Each number is 200 + 40 x the weight over the matrix's rms, rounded and kept within 0 to 999. Layers, rows and columns count from 0.

# down: layer 5 MLP down (transposed), 384x96, rms 0.252, rows 255-271, columns 0-95
# up: layer 5 MLP up, 384x96, rms 0.26, rows 256-271, columns 0-95
down255,175,255,131,249,221,162,243,190,162,216,195,186,204,158,136,197,213,120,158,225,259,241,176,233,154,150,232,188,287,209,233,228,220,149,192,131,125,174,177,261,199,217,202,161,201,186,202,220,155,237,172,78,116,216,164,243,177,240,202,209,178,217,120,226,209,154,204,188,212,161,203,206,197,171,216,168,201,226,197,208,162,204,208,151,210,153,203,182,184,258,270,221,229,162,218,181
up256,175,174,212,282,235,212,249,183,175,154,135,207,243,242,274,290,165,171,153,186,139,201,222,159,235,246,197,199,198,280,250,243,221,139,204,184,150,254,194,229,252,169,187,182,101,197,98,243,216,253,212,166,164,172,185,241,241,195,251,190,279,174,202,286,180,199,159,195,239,188,201,270,233,128,280,245,195,277,218,179,252,137,180,245,201,147,214,162,171,219,218,174,180,160,143,286
down256,171,162,233,233,218,247,227,153,143,273,203,159,194,249,259,186,134,211,165,230,257,170,244,171,225,214,189,196,258,168,208,168,227,293,233,179,202,176,194,204,153,252,162,284,149,217,305,140,216,125,183,166,228,258,194,249,217,218,264,190,158,220,238,251,254,193,265,197,184,156,221,190,233,151,230,179,206,154,218,223,166,195,114,170,209,148,233,218,181,238,160,177,207,201,164,190
up257,186,223,199,213,234,142,250,145,264,196,168,202,248,184,207,271,230,193,231,222,190,188,214,207,212,171,210,162,260,168,152,189,208,188,267,212,173,164,234,177,265,208,195,208,170,130,142,207,253,234,210,242,154,185,204,177,191,152,220,198,258,111,203,248,226,221,224,193,176,202,173,212,163,223,176,194,188,190,135,272,207,152,177,155,215,160,254,201,173,260,172,203,164,214,234,137
down257,197,175,166,223,233,160,169,216,156,144,222,254,221,149,190,215,190,150,140,200,222,229,210,147,172,243,262,184,206,239,174,179,192,192,126,254,218,225,127,250,238,172,145,151,216,231,235,172,171,194,210,202,163,217,207,231,209,233,181,170,246,194,214,248,220,229,197,161,246,198,199,167,186,201,216,166,227,173,177,217,200,148,250,259,244,214,223,194,186,212,173,202,297,135,210,191
up258,218,256,157,206,154,220,188,134,175,244,204,217,179,175,203,211,200,187,195,226,234,242,228,199,179,239,131,205,208,236,217,190,210,207,152,172,157,193,210,167,185,235,165,158,227,205,179,179,243,236,211,205,182,152,177,190,220,212,209,152,195,195,171,201,174,181,215,215,213,227,218,232,186,195,213,172,223,204,213,178,229,187,211,177,207,172,223,193,207,178,210,254,181,171,197,195
down258,196,226,172,229,271,189,182,208,165,175,224,220,271,221,192,204,218,238,224,208,216,213,244,144,207,233,281,214,190,212,222,159,231,205,208,212,181,214,131,195,209,189,241,194,222,169,223,167,182,181,235,171,242,192,174,170,178,202,173,215,240,169,217,228,225,158,178,180,194,167,206,234,201,228,154,263,231,212,150,197,198,167,154,203,201,236,164,205,99,211,221,178,181,227,192,188
up259,188,293,141,185,221,224,121,296,182,225,203,181,215,193,207,154,240,247,125,156,209,222,267,172,180,215,255,197,224,170,213,239,190,220,152,190,221,234,213,166,172,180,212,213,219,209,150,242,193,181,145,281,255,185,184,155,207,177,182,192,227,214,140,160,195,277,156,232,203,174,133,229,255,239,210,242,240,198,202,185,163,218,230,217,182,255,209,132,166,167,210,183,216,117,208,205
down259,202,268,163,181,219,197,224,214,190,97,199,207,221,218,188,201,244,170,286,253,210,208,163,218,230,267,202,169,193,263,198,147,209,211,207,240,178,189,137,263,192,201,201,201,245,258,229,226,232,273,147,174,230,161,152,188,177,256,208,193,258,93,215,197,225,91,119,208,192,188,241,162,145,210,151,186,181,168,196,248,253,149,252,205,160,207,244,223,244,229,223,277,175,243,209,218
up260,226,247,198,230,263,257,171,150,130,213,224,157,183,166,236,209,174,113,181,211,165,193,226,194,150,247,210,285,258,205,197,189,224,267,183,215,228,243,159,163,100,178,180,154,204,279,189,140,240,219,186,185,174,228,239,108,247,185,256,114,188,201,253,228,221,189,161,254,210,241,167,137,177,263,190,277,209,216,190,140,225,228,215,225,111,226,178,169,261,183,180,213,195,188,212,168
down260,190,255,222,205,241,164,205,256,150,183,230,224,260,199,129,221,192,269,164,190,267,148,194,185,297,220,245,221,210,217,137,170,110,236,187,141,199,155,152,202,311,242,139,203,205,177,258,147,148,201,248,173,214,236,213,274,316,219,160,230,204,191,132,116,206,246,166,149,226,173,208,247,254,157,153,151,206,138,223,202,232,268,245,181,265,146,183,254,203,217,233,208,208,177,167,244
up261,189,169,220,176,219,233,155,230,202,219,247,160,176,225,162,161,178,172,239,223,172,247,227,247,211,154,82,232,230,240,219,188,178,217,180,172,201,192,173,223,203,263,138,214,231,190,206,236,202,227,122,235,172,227,190,220,146,186,194,228,279,183,237,266,201,168,150,220,232,211,233,174,233,218,193,230,209,189,139,193,223,224,262,203,230,217,209,218,285,206,164,170,207,172,237,234
down261,221,227,246,283,232,176,246,153,159,185,245,249,173,141,263,274,186,201,190,169,187,128,194,234,210,132,202,145,223,234,139,216,220,199,152,220,228,200,192,185,165,162,261,285,234,253,163,136,220,178,171,156,197,199,206,188,261,236,127,195,189,250,199,159,188,165,225,147,209,215,221,154,226,274,154,192,177,205,158,217,175,208,144,185,171,138,224,225,181,210,210,278,167,178,199,255
up262,246,193,218,222,163,198,256,286,193,194,166,227,181,181,258,122,193,208,200,213,175,229,159,187,215,199,190,230,102,251,207,199,182,232,205,125,261,206,160,159,140,205,196,217,191,176,231,197,235,204,218,175,221,131,113,232,166,213,193,190,230,158,257,219,159,214,140,274,241,158,204,288,186,184,197,189,196,171,265,270,158,207,193,238,221,225,161,135,154,190,232,202,210,265,217,215
down262,214,195,137,196,270,183,121,176,172,176,215,204,184,210,158,258,200,177,211,226,230,195,219,196,266,168,188,227,235,174,202,167,246,190,228,290,199,241,180,245,279,224,126,182,193,202,178,241,203,160,190,187,267,236,188,163,172,197,180,281,126,165,256,139,278,192,259,231,159,165,185,140,248,194,175,231,241,180,127,73,180,153,212,168,160,257,225,312,185,241,162,256,227,189,183,150
up263,171,248,234,182,165,155,217,164,223,133,96,155,143,168,274,265,231,141,241,210,180,252,188,183,139,169,216,204,180,210,152,204,226,241,217,135,187,223,147,209,215,286,214,206,210,155,100,157,187,122,180,187,136,188,203,181,246,173,244,187,210,289,182,241,186,172,219,213,192,236,210,105,226,204,143,232,109,194,256,237,197,182,187,248,234,141,263,243,172,166,186,138,211,186,251,236
down263,194,195,112,188,147,232,190,206,165,219,225,159,235,216,196,190,120,229,205,241,197,147,164,219,222,224,148,208,195,233,183,204,291,212,195,267,160,177,276,266,196,211,186,177,234,251,198,260,233,117,279,213,223,194,155,173,138,254,233,191,203,162,179,98,221,224,236,146,229,185,266,181,162,178,202,153,197,223,136,266,278,241,188,186,174,260,176,214,193,175,216,218,186,162,196,198
up264,120,229,255,252,162,220,285,197,215,162,178,178,145,187,185,254,167,201,296,239,159,267,164,226,202,105,195,137,189,247,210,276,143,237,235,122,141,201,189,163,139,255,212,233,208,171,67,134,191,232,266,193,204,221,154,222,142,249,207,161,172,250,253,298,138,225,273,206,309,167,225,245,182,190,71,225,161,234,218,281,194,214,179,226,237,178,178,151,193,193,191,129,252,269,155,221
down264,132,275,204,166,225,280,189,217,161,158,183,242,153,213,241,173,236,163,222,224,194,237,164,85,142,184,128,235,252,215,157,156,204,261,254,189,203,191,220,229,173,174,234,170,188,142,282,265,168,144,220,130,229,183,224,235,182,188,201,146,202,103,260,189,176,111,223,201,174,220,129,182,161,189,227,146,191,172,215,277,163,153,239,236,169,228,183,180,251,219,148,295,163,286,214,242
up265,220,232,234,181,275,236,171,217,203,167,243,101,245,166,173,197,218,244,201,177,231,172,183,119,174,161,195,191,186,162,206,207,209,226,137,128,290,246,246,180,153,170,330,236,165,175,165,176,160,229,168,230,178,211,223,172,218,185,195,220,264,221,284,184,205,202,231,174,195,171,149,164,182,238,277,206,169,210,161,194,218,147,197,220,259,166,194,158,225,201,128,237,235,210,202,176
down265,139,174,177,203,198,122,288,248,165,224,227,274,165,264,153,250,246,208,165,202,197,181,267,212,221,214,159,185,252,123,183,169,235,235,209,211,189,222,200,214,281,174,156,103,189,148,169,215,222,147,237,217,201,248,181,181,128,177,199,201,187,180,146,260,219,149,159,138,206,228,275,188,221,176,223,180,113,211,186,158,189,217,246,190,198,180,180,253,197,262,280,170,281,198,240,183
up266,186,268,191,245,208,287,145,217,301,167,189,265,169,254,225,223,165,140,147,226,170,122,267,223,125,201,149,150,199,210,276,220,177,225,164,221,212,224,211,111,201,180,212,200,231,269,175,189,190,204,203,242,259,325,216,256,182,148,259,86,202,98,112,228,212,173,174,232,235,230,84,289,226,201,232,218,245,269,176,216,154,175,192,314,182,148,219,188,204,156,210,201,173,228,148,196
down266,205,245,138,189,152,166,257,248,165,146,149,258,158,210,172,186,259,138,280,193,210,263,93,240,168,262,282,269,317,253,206,199,174,128,252,161,169,222,177,237,243,223,318,213,208,200,202,253,259,147,205,256,176,165,131,268,95,241,220,254,290,190,227,194,234,193,220,214,190,170,230,170,229,187,124,146,200,55,194,193,251,173,231,103,213,181,210,188,160,210,163,198,149,206,99,170
up267,170,137,213,196,179,153,153,142,158,248,234,156,157,185,170,230,236,173,215,124,200,137,129,185,208,159,189,314,190,144,165,191,299,244,186,281,193,170,253,219,167,187,138,158,218,246,221,219,199,162,189,197,263,176,235,246,227,222,113,173,79,219,241,112,190,109,157,218,250,157,267,226,170,191,207,181,158,249,245,183,227,180,190,202,191,114,220,264,181,195,203,298,258,232,209,172
down267,179,215,170,132,164,231,147,244,210,282,144,170,213,176,217,263,209,164,231,241,157,235,141,200,183,321,189,243,169,244,181,166,278,140,193,146,189,190,131,171,180,188,218,263,255,231,162,165,179,243,235,255,95,209,250,201,288,237,192,98,263,261,142,162,203,206,212,185,278,265,203,157,155,189,277,228,245,213,176,142,222,191,166,170,149,231,230,207,162,185,204,273,230,229,68,232
up268,211,289,228,150,233,174,135,287,186,169,92,154,243,194,159,233,196,261,172,197,193,208,266,234,194,235,221,182,189,253,152,176,216,170,187,148,252,207,187,220,66,145,232,132,121,203,161,185,196,178,170,217,154,200,189,192,227,173,163,215,191,248,231,225,216,214,269,226,197,207,182,158,202,231,273,106,164,208,223,233,159,294,213,218,154,253,198,203,128,292,220,147,176,239,237,183
down268,192,197,159,291,189,184,236,183,213,235,269,181,195,227,208,168,224,223,193,249,183,139,154,167,201,189,224,240,236,169,208,174,197,207,187,303,209,176,154,245,320,313,174,196,273,205,236,247,191,171,261,238,176,216,185,190,164,268,204,124,158,143,196,118,164,160,159,216,155,241,239,175,159,227,105,261,176,196,192,192,250,218,257,219,215,209,246,189,211,129,207,224,211,224,126,232
up269,234,185,225,268,204,116,232,228,196,164,235,232,163,165,206,207,200,215,164,164,263,178,187,174,241,206,188,250,191,194,209,218,259,257,214,246,162,192,182,185,218,305,199,241,220,178,267,248,225,147,185,235,100,166,194,237,181,184,236,144,117,137,184,227,233,206,215,184,174,192,167,164,183,209,197,158,251,218,204,154,281,209,195,226,217,219,263,249,171,191,86,259,118,246,155,210
down269,200,220,174,212,192,202,154,251,177,162,162,209,219,247,173,209,230,147,258,263,163,235,224,186,152,201,188,205,310,205,199,155,175,172,204,131,217,156,184,196,169,149,117,169,240,206,139,218,176,242,215,242,216,217,267,164,297,179,209,144,273,242,222,122,169,273,132,166,232,264,204,221,232,143,172,201,181,169,156,160,206,211,272,181,171,249,163,123,211,225,201,202,215,180,272,207
up270,185,205,215,200,173,224,135,190,165,190,182,176,199,167,261,180,213,212,140,213,212,293,251,243,150,152,153,223,305,183,154,248,199,203,240,192,253,212,240,172,186,144,221,244,161,211,182,217,174,254,173,186,225,261,220,173,164,150,215,213,164,277,199,243,190,170,189,208,147,243,304,141,209,194,229,156,198,217,216,172,136,169,155,253,149,236,170,201,226,273,223,142,248,153,148,226
down270,250,203,133,215,241,164,167,255,195,201,216,279,230,210,110,212,215,223,191,157,230,177,233,233,216,205,224,216,148,180,272,178,196,140,257,164,136,185,150,238,267,205,149,198,245,193,255,230,177,190,156,209,191,236,192,266,251,238,169,238,234,228,197,157,191,182,112,191,253,184,149,193,173,209,208,195,240,171,184,174,144,211,229,182,233,218,217,220,229,231,181,227,243,206,203,173
up271,241,92,327,191,196,275,166,192,215,169,184,238,200,184,278,244,163,166,187,200,193,162,217,210,148,188,191,238,230,174,184,161,276,256,244,195,248,227,171,147,152,204,136,239,167,185,222,260,230,144,114,201,224,176,122,197,170,196,203,179,155,250,130,189,238,273,212,204,244,208,188,227,219,183,182,194,263,191,194,227,133,229,140,190,207,185,209,254,189,191,207,169,174,236,153,257
down271,174,271,145,195,267,198,216,190,241,167,228,182,180,192,135,124,222,202,229,192,147,295,213,216,269,229,181,200,173,192,179,217,136,118,207,242,180,183,143,274,262,195,245,90,217,210,218,222,148,208,195,155,189,209,231,238,189,208,193,220,231,143,256,235,222,184,247,171,218,200,158,200,126,202,247,221,205,196,152,150,202,172,279,203,174,214,209,161,217,210,206,214,170,183,162,111